config = dict(
    lr_mult_up=0.692,
    max_grad_norm=2.0,
    decay_fraction=1.0,
)
Each number is 500 + 50 x the weight over its row's rms, rounded and kept within 0 to 999. Layers, rows and columns count from 0. Numbers have three digits each. The size before them is the row's rms in percent of the matrix's.

# layer 9 MLP down (transposed), 1024x384, rms 0.0446, rows 1005-1023, columns 192-383
110:482472522476453600503533515486468561490506426465498499388465521610531487491482545523524481445507480423480428556495448506456488602460465513488513537450448548556488570542646451468368494551521443470456503471460509550417534441440473378490532445472455399547539549462532505484515527524486487462472529545518543526369395435430417562398467496590533543514439501598514592635548550552438499521517528519531484515543499460505541509458477480522430548494529492550537583432499474533513607567398578418498426528519453564501534463456554494483538433484495500468606400505483520545453546463521503517
107:475449537552498531446557555553532580547438513489446484569532529452466527489471462440550518531541574514529495501445503559478482583504503484360531476494505511494612522492516556527464520466514462507530440537592462502497531512453440514485526576468563503493429375498584494433536446469526451562494516483562498487523543491511485543500503461560508192469461483418513793503484504544518534458506457497425546473490555465531495520521544557535512520516474499532469510516507550536452455587472527495490546496535480589503547545517509512470574535323525526608551466434600518529490406513476480516
096:524476474552586555514530524400445397556465611471479461478456530493481497473573454480396517431494529484486610430469579421566548516512535502511517551519487485487491490533429527599490471506461438540534469515453460520548517582426485530611550465512543546515489489556486531452445424512439442494474430445465484457517438495472546461669540524476547534525538590535621474381509547524454502587472505507487490501508522422554552485476506536535527468468536560499530486443514516521564487405500535505511490490451480448495542468490610427479359371537498495470468549558473539456538460554610528512
106:531501579474503444499515396414513486493465547514476493505527496536544519561475476558478507502478498519471452476457494416507499471407546430433445506539448485479541428498520438458441446480531491502398506447418544476513500397508474571629581508555486580454538454463477514475487397439516534539496466492503468449531553463482519423505562484535507503521533526500583508505558569552506494433481547549527513641510527513565532534419460532563581475514523580489553541619583571531594460492540482497458511462458537501483577478550495475509552467357497566528549468447470550543474480461407552470
099:541539472546507516389459459457455513517440375484567445516515522498525395463475452509516475457467553525503482482437490430464477516511447540471494454514571594552400497459422571503502501455563473525527472514548514611565474569570527545576472529451428532560416382529510484460493627491376495492482555545495497505450552435437474465576506503583491575554514457485561503557575484489471468496429507466639516559520498497342566489536487505469486445498515476487434468421429426495475481428541472496532521590530481535565519477522541417583511497496508532366494415538484490562436584567509532520
109:449560518573428444498455490441518598383514510498454468473573539506546503466441464506428508539477501537469701524462505469447571543487540510444480508487513524520495416575519490489492452496528425500493532686507564494448521556581468481359505515520523376519596450535479467495501518396543493476508434449635549531490459464529513487637492520476484467513556545527542415523526633465570502545473548590514510544634403515534454501518437440489433470415522519505437521531483536377482457383477554489433472499496563539492545514474514523389610502517485503526507438490499497496549521480520428465
097:450528444484423455601484543522401423451468407550506592445530480543468529478516515551437426431527470469497629429514510465497477479523508540481539435557481485460503475592475484479482522501514491493447562532498521555533538485469457459576497524580493497423519516495464485448451484548567497590468606562458499416447505512519626578590513544437527546529366519495536589498533490528508525481485459606489533526495569491461455468472522458521452480401535471524475513464580581505480635417572590451487525525463514417441479626541468549459448542490417502431536436554480458523494441490513541534
104:600484544494553510409457454502464557437464514519483436573534493487530508460554606513547469460513490474455567430479471501500510499445447496467521532469467504553500576441453564554481468429510493480597444559435518462494506515541443528538474473505524443531460522396551474467461492518434465561587531440524527430474533490474465477536485568430520530489580561403530627548482536531406485465498544493556471442449463549543495547445461463498530419569528446424459400496506582430478511551476487550525512602556480531569509436387462491526518521478603471457521373587524501545495537446520411425
098:439425555497520501514488539526532524474537570477445547601399448466460555497536497438461450365492508470524423542579465437484490450541455560524451522508508465539419455497604530457459447521520522522498538431544443458457501437501451569602432510499472540531557493441536503487504530490547479437542473506473512503559479425575427485437449411478470483600422504478475412560613454526418535543568474492487476520488561467419517465357509444483534441534447535479505518479548501560432501499519492483468439495488475436482538454439505427588538432561544518492513541457487525511596477548532539467
101:418574548476504542473498503530500495472445425456513459450523511459467506504424434463558582585500548512557390438452509460586475473441542500428511498473461546541580554472474487461470502492386578455431499455553540456460473516524434490489467524611594539557506457580501478506405562464453563468465536510520484458586540520584482499557449523491515464491552508437515549423511503532582544531414435529426463462527466515556454402496448523528424598505478428492481477477595481537494534518484498515534430623464546532522575543518399420611488501529512422598454591519517553542621532575435449482
095:462521488500512603462511383568451532435544504470505481525503533635497437385454481557485430476486484485418522560538483470531549500492488444560555452580514515379489506446474561533462541526483482556491498517528490475429446505450477553517508445569516528573531475445512505510447492545520448537485487359538564449496371514493467485498494527428574529503538423488516518419541485466601511544448584533570543552448543538552644421464494511489451527415558369453564477516437565505480492539402521467517545516509515549503515497508535521578451390488517485523521515459516481532450396486410475448
106:506513510483556613517500471526499586423586482445435451515599520500499517446512474429477447435584593467519481491436509492526457489430465462416444522576549554595431453421465530448505534470501481453466478474519421520500440502457492484577549629431554580499457544381547512498595522534419548519441479486546538414444520544463619561605447471573544514548475560408532423389469437407599463443532482567481461453481510515488595467486531597535590555524555523445447487411433476507520468471483498486516470486468530529435557371525519488534481422587556548502470494492547425567431565521583473549
097:460493538506566534423468522501452531618513505577436448565495531553537531439551404530427485618513475383472495433479445520510508486563372422581508506518461448523448503523520582451526613392514498553600500484403447519449519521444550501470451537475501507468454582516465521486584564514339499516381504478512470481419492479526531473633492519532517526463502495501518513420372503451505555471565493446522478538473477493525595524456534512506486460438551509510472389420480512567550514551563464536517479483516442500592472500417544495538461541603526461518586559572486459460568494562463604476
095:473469512508481511470499554524536409408494559430538605464521525361485550484459463505546485434492546474494574482395486543556491521425426479486521592427500482464412444483506551441527424455442472501447531471479450454544491480565468426584519535605463510513445466506528594574538479567476500508510531505563459529547516545457508384440493435483572525486468471549503490396483459498386501441569425406470372612470362443534513461520570444500506463511451556527562535520439426478561510477530508493519441441492529558439660510482555484538539515471513580479495460461486480571449555563477459506
102:515524531518526479539498534489480444511506463586530412529460616477533571537531468469350537559597452463505381587554504524458515453589517484555493527507521565539491453530543452402554507564467462535521533509494575450525452534443546450468361526461490520422460531506490484486569545478512530513542494504540431582578458495490348588422523463517449565566444463555489535483461526427560511534548601550506539432495445536554434499501500465596487526413441525429503533475488491609584581534539469388471491579527405551459568444470504453508551463451531504482508449571474417464516625542483538483
104:461413366479499511485586579551535428551448476442439568398458504498508529567482558502500540455493452488480514555457506456406490466456509535482552561556529471452510489538439540419431481484531534590530498591512536455513587440384560532536487492458600470473603439507510550544514528494456590529526496510506502468562462571486562503531563474500489452531482405536529501477516445525545566518457545438375516410428555462497541406511494578486531434472487543550486525515447558565484523524473505505464489541467575546460463522442569465508550465474468469559467347538440597498543437492455454426
103:547617412455531541488399481456566441529452546533517494446492463378540501434500551616496445550456473572483514492577438450471510453527422602448474580483521520489460555490508407482443576512451537589491485549445475559492423528531448513477434535518503477531412529474555449427444523537542575473520517528496525458415515438486565611455609448632501442528541430518527491482551512535500496451493523523541530437556529499414493533529496457467474513556530492378505523564468495499449442494602502481505527650543506449482515483528481546467484565497500482522474477415457471580495447585497559501
112:504506499448475494469614515474501583505479427495556505407518510517483492546522476547422466449544407515560382501503460453506579502576538477570411564496505481501455463508486476408508597514488476517456562547521429378537507685569559473514425468443462458547473499544446478552530498484489446527424573417471420523509411527422520498391420382512435630513512504564459610461509495525456536526469513500511502464572478499503508562502534594474505453547445490467505466458442476510582567515468483576434503458485475411504449543428506426447488511463469487507521401514568546562563549480519493498
106:462394523474432499413501439522480439532481495542547514610560433439543476501542448530499509476480504578611350602576515495359508538458432570513446533462504556493517447501536504433544513517517493516481478426456415560427474545542524541533411482549441532475609498547520522439467500539531510447529497577529468546511531559564603551546583513557514519485510499463470457495410418486524536484509500516516534508501557448482557507556534462434528475479447490564532458501507473469529595569506508418486528416527507524490480537492537482496535524620512523472473529437609543560519589427429465502
# layer 9 MLP gate, 1024x384, rms 0.0349, rows 1006-1023, columns 192-383
104:498434504475518513539514516510464537529503530491481533518439497461494495511459496584541500512466486562519462523549451481388423598571499492468490456529418430411479544603536501443580494555513546518530491576509563522443458501480477500541548470565438462540470460487451436404537427508470538464512535530536402470519507487446467527450490405495417360534491442476563603499478509554715530515451436414501454587429444459526493521433565520502532529443563484420516602505558574605429388564475502529524498514547496633453488479569494544512527495459439661525563450406559396522421512505479461508
109:575517404480513449542366538607545572589463492546503514510544473441522556551435542458457481589524472532512553526509422529508395459520429484497454519528467385425486461472571473558497469474561584463470588463486551504573551435467532454436528564389455471581494522557474490517525432584531503552519510479450603479464465485484503450487543420474375501461489496466557499441446518500544458521578474427489507486490552563472530418549502436537518410500411456530579468480486562506419535543539430461581565469520562548434505576518485488519589555443493538479439445501527516494479495546597442497
109:498481519512477541544629495497478446398421533516541481498529441467540499489487445511485532492474565466585492592500501425455515549492461651527498476518434398473504443488525497496542503433491566505492524565523479519375529544641503527396468478544495518455536512399546466517432555435516377591523603513500483415518574462455529472467450438567492401442499445495547519574502392526580374515522441505475531423533560544495489427488519535447408519399596515398511510516497536550557482525437546457453459437513535497506452613583525533524508507522513464516474508525529479462481569521403462490
097:485567502476471466471530382462504588572515493428457485457492569446458432503500636586511426432466455502558558463555483450513596469516543478438460573465504520543376491439542507541458503379542492548509483545444554473597493496557517602509459481460511472470423502416522547454556578511565442403462526488624539545458576457592523569566403522439471516477582566529500456504470499526570527504579499505501457528453487462489610484509509564513471545429567479537492550505458495510529580585445480539397489463506550575513504439562561598540485403542516590496563410567502457584553442430396474475
111:536595463574488572438445572524469521525554511483524427480425513543546496465615570407587454378497405472511479464539473511580501469530526526542504600488527469497538534490503476514471519466515552503520494457453580571447558500534451507613447510527476593569431497409534521566506525561345622522447526533386460483504537532475524481448495532538501501509564449378470521461461486508464426534454533513522455452448451519471516507345466582552545467575579494520572430509513526624506525529492456519544595451454436491557434544545519461574458521431447473479508558552495481483440459487426482439
100:460466483432467454499425613619497577481477649547583558458522488525540491544517513463388559428565551481421473427592531465488513487576453584441476451447527517531399491452516522488500494428476489493457448439517475469464434491539457531563525562435535459512520466474503545549446512609461505425463442538478490570537468546514460403517601440536463479477429545596457468511452497416533574485481449510519491503538470412438530482474517509460632521495540595546489440573503564535409459498520585449556582383550438462423438545554469495517511539448462508503512583509442547468581479529590549529
105:562484456515457424509483532519517565556570474509476450474524522569470475369539499544495489547461567528540414473456484450529588487509557492576449532509505566413492512498543423442442579567559505511572552484568523474472472517454479434546554488495504478464493427451580469535564559507520605461554482409443559474505536484528467459550459482444425486506459490513531528470555469524546513504405522550555455499594456495445529552406593500550456527594459542381457504530547448458620564489500468540523498408636494480532538504428520506542463517628432586474560562496559473486486535554443528527
098:536416494515517499502462523443585570441544540522465492463550531537618469521511551526452585552542591509577502528433526454566605510377467484518568496466547506527560484590483486581565524542555470475478518603603534482516502428619395543475547542551513476518497435483525420503484516502477419509553532511560549518482493522545520511554547460536508499538481539467458502567514541572441532490518444467522578467535452523471440514546489524467418538522505483475509600446463536427524511442491499491531558430490606377460395493537424507551577467489473513437552465391565533478471372484504547477
102:496489503474544463422543495563469587494450474505522456539482541510505561525554498385479494427510555508487519555494397530513591504586536543506498410475455484511521543529479569547534521457560539487586642481481413502515554540485546562528487479463466530397542590429575539491448464439467492471577521424486460498525366469532442498437535588485505555432561478476533498518472450507483438499569541575534502532486412520563532428429471520469501450537529534473434565496496505529376431453478522531440540522424476459420504508597484477551447464440542471499571451509469453564521411486512500384
098:489429481496358413459495536440451551580464496607530590483528467390519548600549503447489466528512426607393481493549470502521546469522495495502498579516540509464502456497503487519509516544451580515516463495585470420500449475513527434452445467441511452547532431502516556497522457404544478384499493524503511596525469488625480545497522514496494491502484493492482456569528493505425489515500539500542573451496384563477550438484561545427534431479530482621528423534528472525489543576492533494581555527537494458543565405457444460497483501441525493588571507513439453493529489458580415485
103:415415601592458513440524485510464544567413533391564532472518469493544535573456471450456495488496507491482569529585501538509535486475400582497477571422433425473488506495493443520491513571544542460527510529409457491451530465457566555494513418522476518534601484514510553513494375501519522498432596501479437581529492519478535471446551534454545488532394477494486494498429514520589435504530341521516550467555519431488470468466420525466490427481494533531483546561591522606520554539562461546561491547450587534517480574539441607520507485396501496465579472474469498559538456567490487399
098:573434510495508520448573500475499574515479532473364463562446489457537469512467468439426513453539510447521489444488593506481425530530475410557406646525437586553423462431479604570553529452422564516456539549489477541513438547570474442460595503498418516495461521456509494482536484477472546456482378436548419425485463496553408513503577559539541492517426502491572511588389516530599403468562498494539490590526498472520521539523496498502473465411454485458497442492530427532522551588476573478523622486494589511507455519480512490495586430534492557484504530499560542556561449454447377506
097:514480581556504526602478461520472419443506383475497445491458456617542490526514558422431526548429465501562524489519481564445450468531476485459547456546445539520566599589523530576508511593511544460547494562635477560422533424453483569456462501508371547420410489483577536421539532494548470389461498553489569475436527490467471570450509541506509481492504471499473460503500447517546513513540497523475536543517572612522455557539454521455464530438444517392395520492437436475428442573530531587499547490458537523559506501545506466426452509541562457530453510555559545406454583471504501543
096:484581429560519462419457527507427492503536483485507551412506442552483513556512570506502460516459437416527372466539505487503479458471480454481481538515517455477460486495552514583493497492530518524465468513508431496529428505384503519523590529488492475557554462606505526521535516569530464410625472478406519474520610542521562498455443520480484459489549536404453482504521464476496535645405503498527466486519510465479532444523461509563478519496517448544448516457452416523469476315452547508536450443359474513391457515577484468495435436587515541557550469510484473577520399469426463516
094:528484461507473567449560571604482464474492487536493424496434471554507441520488490541483508444459444525509410397475585515524438559554602486616606546495485475455508484509434513546555518408502510528462545503482485456506509482432502407469480486445589495536556492582421523486408458494440496507499571407476484477479459462394535505455497515533496541492449415482475503452479557536461494490524504509499464472524551541504530417472456537576477517546497525415526543408524521505587533488494465501437489456469389472437442535542564434486521545554524505535493538574543519558496495380450484505
105:548613496486617509478550546580541469499603506513473517554464462525551484562521535511451457567576483565538491513524484597466519478625523500506483471466421526488500509516407493447473498391467467560433551516534442518492501460518501433520491596611509418516450437527516565456514546530486524489452573475562468479480568387529414457506504441529494533478581520457545464468428489472538538552447492426430471487509554521459501380588436468522508461534539495554505429457496555529585473442616504509395466509453517527500530500479499440515481566554446539497480513394482535462523373510586631536
106:503507453548415479520477549478601503430575499422509536481488397471596550556470486526525486581546441479488457479571522577488464347514381464533530498479496377444480562428537522445519469476600431501440461436545460502504581530600475461438469499491449489455491496435344450503533509540536518492487570516376494486513526439426457532524525517382521458524463538478501449538435550498544506457572450467507520474425537540586621424480536508512538525493524536510433393469463500437521406495534461484509508504433494562444458387561486505464546541540483453431452516532533530502380461496507566544
105:524502555559488554564464499494500510513478570490500556513429509421481435372479553501484420507462473526444508508488500575459583542488512439487448509617363546495527451485573562487508466448386401515496544564480493563555569481524439521521507476480440475453353519574463411499444465479499505561517462445636476409451476415515430516444513437552503472500525452535490469434499501475539496600574526424502573437567490497486460448549449425581447482459537556526507586449532500542528503562450549563540469576420473494567503525489531457445477524487484545609485538440429529416473531497504514590
# layer 9 MLP up, 1024x384, rms 0.0365, rows 1006-1023, columns 192-383
102:463528564383438478540506385446512502550527510438479554507470573506535430487537526550511564463452463536489554499468469451448568567448447432464466533498509433558514529513465532485573377555546547481459490544438528539481424480495511457457474523540461550477448623436509443542488460495499501450390414481548493499398491426400477499504514468596473578480507421422476567609472403491487432483512507470520406465481415560577635475486460537502622545537401536500471471529576508574483506471438508501553464480555499510470517513568475534482532516454523593483525313522469578462402514477433514485
097:456559556497538488407460376506532501464601488465532488424562561474496492476459542487544518558533521513440511557466554504468477435492493487487433574483467448613546547533469498375357554504578522467439463491532545463548502519434440513439499567514516466423563567516446439578484660502524569482503516556524564498470486495517470548450587543522417579447434467503499548428515509449540547479458520483455506554498525560454524565521496438489497457592573529578425472453509526472556483498607502447501450596482542470497547534536421521467594618464503540586509491558503463470352489460519419586
109:482547546489553396569526476513386577472494510467544418481496488473459553387526467430518457552465502527509500488482415564456441558535430581448393430551443557531498496565484487464484489438557443494515453495475525544551457454472493434512481436416510406519392473493516583494558484473545549551569438518545508546469516467527504451506468440512567518418492573491482452514498587531554535512523625463526484521605493488520448475529584515483529534539445371553534425489466453505454504458661620439519557539499466515478532561497461495508477580554507495503579507539446499428575498499534449472
091:412360431467505516554519429516543452481535582528483466534470508479481504560540544586490549556515432429467543578514545466584512434575488488454394543413452506389456540626520471477435490589564479520496513560554533471484537484527505510408501448505501595491576544469516507431417417467572417484474454383542475500516501559484459500535573489484497484469443473545480543532576523522506522419560430480451526456450507546593470519487460502539509569434486508455435518577526435597467469535508476454418468468428490495427426479500467484456526537527497512579405502486477487472506515402539507497
098:574519525557457450434512507555448450521525569495471506536463528517423504525556508532546504584511478464450457503573491511530423458547435490563530414483472495483456528530489412523573533539612624493571467438472434406476524375446517541530526485425526492465551488521568522549555496440509502499575507539536450522572525610535477487436501438500471476539483549493511490452567425443481480552432496470520554415412481564445480466501551609400541532600471526535471541516495534523516516469632482535543436477497565392555489569560446466551456446516549514570488555528565474521392424482523456501
091:534530598513614514462503469466436562534411521424557596605443484460493398485431515511554539599505486548429488545546550540447496490457428578527433530493413542486502453479511498546417528471525522490569561530575439463531544519490509500455495549332508460529561524506475531599517504515520575486500457451554510472559395512500502424517549438549425548437536402496475445506473458511496501409548484453461526479484430483463566506403422448464461417521449476556431420546429447408396447509435527506481455462494412498581465528425514498451496618496487482527535475513492476398495534484505534477
079:476610476610543493489493491549529453536602440486500540466499487457488446577381423621486510600557467436464451514514495482500478534481548466532486479459528525462500505487556494502518526571423470539445621504537495442525493455461532552478496592476520552480492516554540541534460500440486512455469587568459440568579486543495538485496562500554481475515523414547445491475497468482570442441494519543469490601439533421480522474546474511492528552480404459502448542523553429534582508480515467486440421484509550488531540538597484425497463447467454574483527527430505513483418412558493490489
091:482492431503496558580528527493558487446507489511507460477528572534518433485459442512487493560569510510509442514517533434627475478482445522529470582424486461496517541557446431639506488614480496495428504524550490471565550423635493467503518532537514489544507479541445468508523516519526499415486470483616539507487517427420442570489452572519450442453539571424481513477463499452451486405496420477473531395580386486570573540497562529476456507509533425456533463481419505511522505475509477528508510431397482447506431537569487541528509537509516475500537464469539535488372505493492483489
090:350512475457547448544433487435594506575517501452467421517401526388508532483454488561486476592557453490530495481463509507555484499540504505502498567481609526542494536475565448468458604540534552548556564565440487590522521480563536524420458505564562562509510515474492490567539542574558434479477471426531448561498478447501552542466474441464488520482407462618514375455451598502576490475551556449393565534596555519512516470500525429556462452487474520505537501543528527482525442500510488533484513553469544582443454539419520574515519419486464608482488518538506462445528417515558453573
093:426446502566503478438399500499434585551332470528503522509465438502595481579493521456436504521464542593535444393457471543441452474448523545476493536455481439430548494415575567466466403469423592561564500506504480502540471481556417513499492507439481573453553430511553570488537540464435568614504490533524409534530460542448509636494540557509512544447532492502446576593449489457461511491575443543477414445549468529453536444462482502454557567512520538499621462468525525505502431485602640535442503561492579537540483529485425566488502493507504481507480575484491461495477540570610422529
093:426439505495521500521467458438478512575468493521471383521566460466498499492556581492477540417370551538536521565487463476501553513497525520604561444482522508409620504393590567405503560435531543582413542538562489454475482450469499576461460515550492430475405466559532517495534508634476428462584564536414517510578563480491536477494463456500517489499484534554506507606643492476523546513597504457472416489513517474484369426369540482536546456496525438525448512587494498437504578549582482553559509584509533519494490473481515459552515554557439517513534474533485453419546385534469589474
096:574512557518520579478576531517438556519461557529449485386471517449528522557470524456423544473482502520472438520542575467442518508475550480469488544503537537489523447486459571496453461532464384471453528538389594498412391479591488519417482452545482569551533517477384535515489475493491588467411416456480496622551546455448396393527502505509553445495524573485499508572431569533570417556448496546590537564563511462449489522446515491533492574560451532520572548466510467507507516505458505541538577515491433509457544424524491434561579433491482550546451479408549508398480457408443476545
105:532575540509539506513487451505445503443515534489510524452499389520467504461483511492549487575515483478591512480477440539485547468466473479469491511521441550576583524573460475501427523547491529473537502538469542558478584382452511494494524521486429541435505481444527523475577518540599529401481479603520485509477493512520495482522512519498577492540476481497498481541463530560429468473446533569534528451522429554496504547612392546437440415481400478430454554553491476517437491490574454536571565405487600542578393475530498482462407420553507480526403519617451459512396543544521535522
101:506443518546521459593392546470528626566566557493496520547589431440533444557528452482627469588545394468447463490577523488510507451556459384440486549444478545498473489514549424487480485551632554506625474478414450500458518344464542454426468551538424549450473440478554525525533520513554517493604515508504433552489588462535543533552463443496458452507467554502527476455489502531502512612457536518569535570436453551516485452472501441468492465516432516462484412442433419489413545424477457464486465475482528580501524458438500430436530500548471494479482524457433485508550429570469531531
101:406479488544580504511557492465472503604572508456407482407492538499516475590421546533522582504470400470468432472519540496524581459467510469508538489491521570441410520455487531477477511405532541551518502412500500441590420499434534441516608558599517437528494526440484538529518558555474484510545461526426455574581523561374555513421506534586489493499485427497506585480448434475429471518477501452402485411476502548478519489478432442496537463585496453421435540491588598518523533536444410528474471544473501509417557441533462492473528425577486480492469631572505456594527493533508556432
097:522483457568480558464530566486543407459441439535521634489463497512467441519471491546489512449490515487514575480461549530551485590488463465512594449566551506479484434567416458468559503542612484543534410430499584419446510426432441523499464569426464511490513534562560446517472565418438456449589545425394479553501512448502403429496466477410515473506502591498530461408535565463542457498430555556589448476556446501503557429507534533476455466426511532507426519540554502507547562419460529515400475400572476547519532450467522529546496487590520557485435505550574538532592477475386446418
106:600447484472454477527498466583500511475542464452527521346528543542473472525510508460503493496570514550441442417527476451498470518519513524611558485529591461487515476549520411539433554542505583511510543517510457498439527546389442495468587545522525458503447501555542474533493598511404462476564467463421476567438559625520458475499455485531492412544599441392494498487468516420448538429325432460432516490533597552457509449472440575441469461542496535524464510445600550481448478467498529428459515492503486438587471571434518411468437447558482565529490438490509430499447559498449481525
107:620537409601467463519463493535559507546518580446504462487421516524507532474556572391455507425508632566514507496450514448509494515523493476546446526470410465437580573483425549441505456423499536529556539515508517493574504522427493461541507557467505493445476499481663474464521562475429473406569439498527541490533479443577429539567439504443464488518477521502599498471550524454433509514471526545501493445493422427569496467420465436522494509607522533459441615444451391512507500447584499544426468509462534481617489478478481508487432488436498511440508591551562500416489430561482459472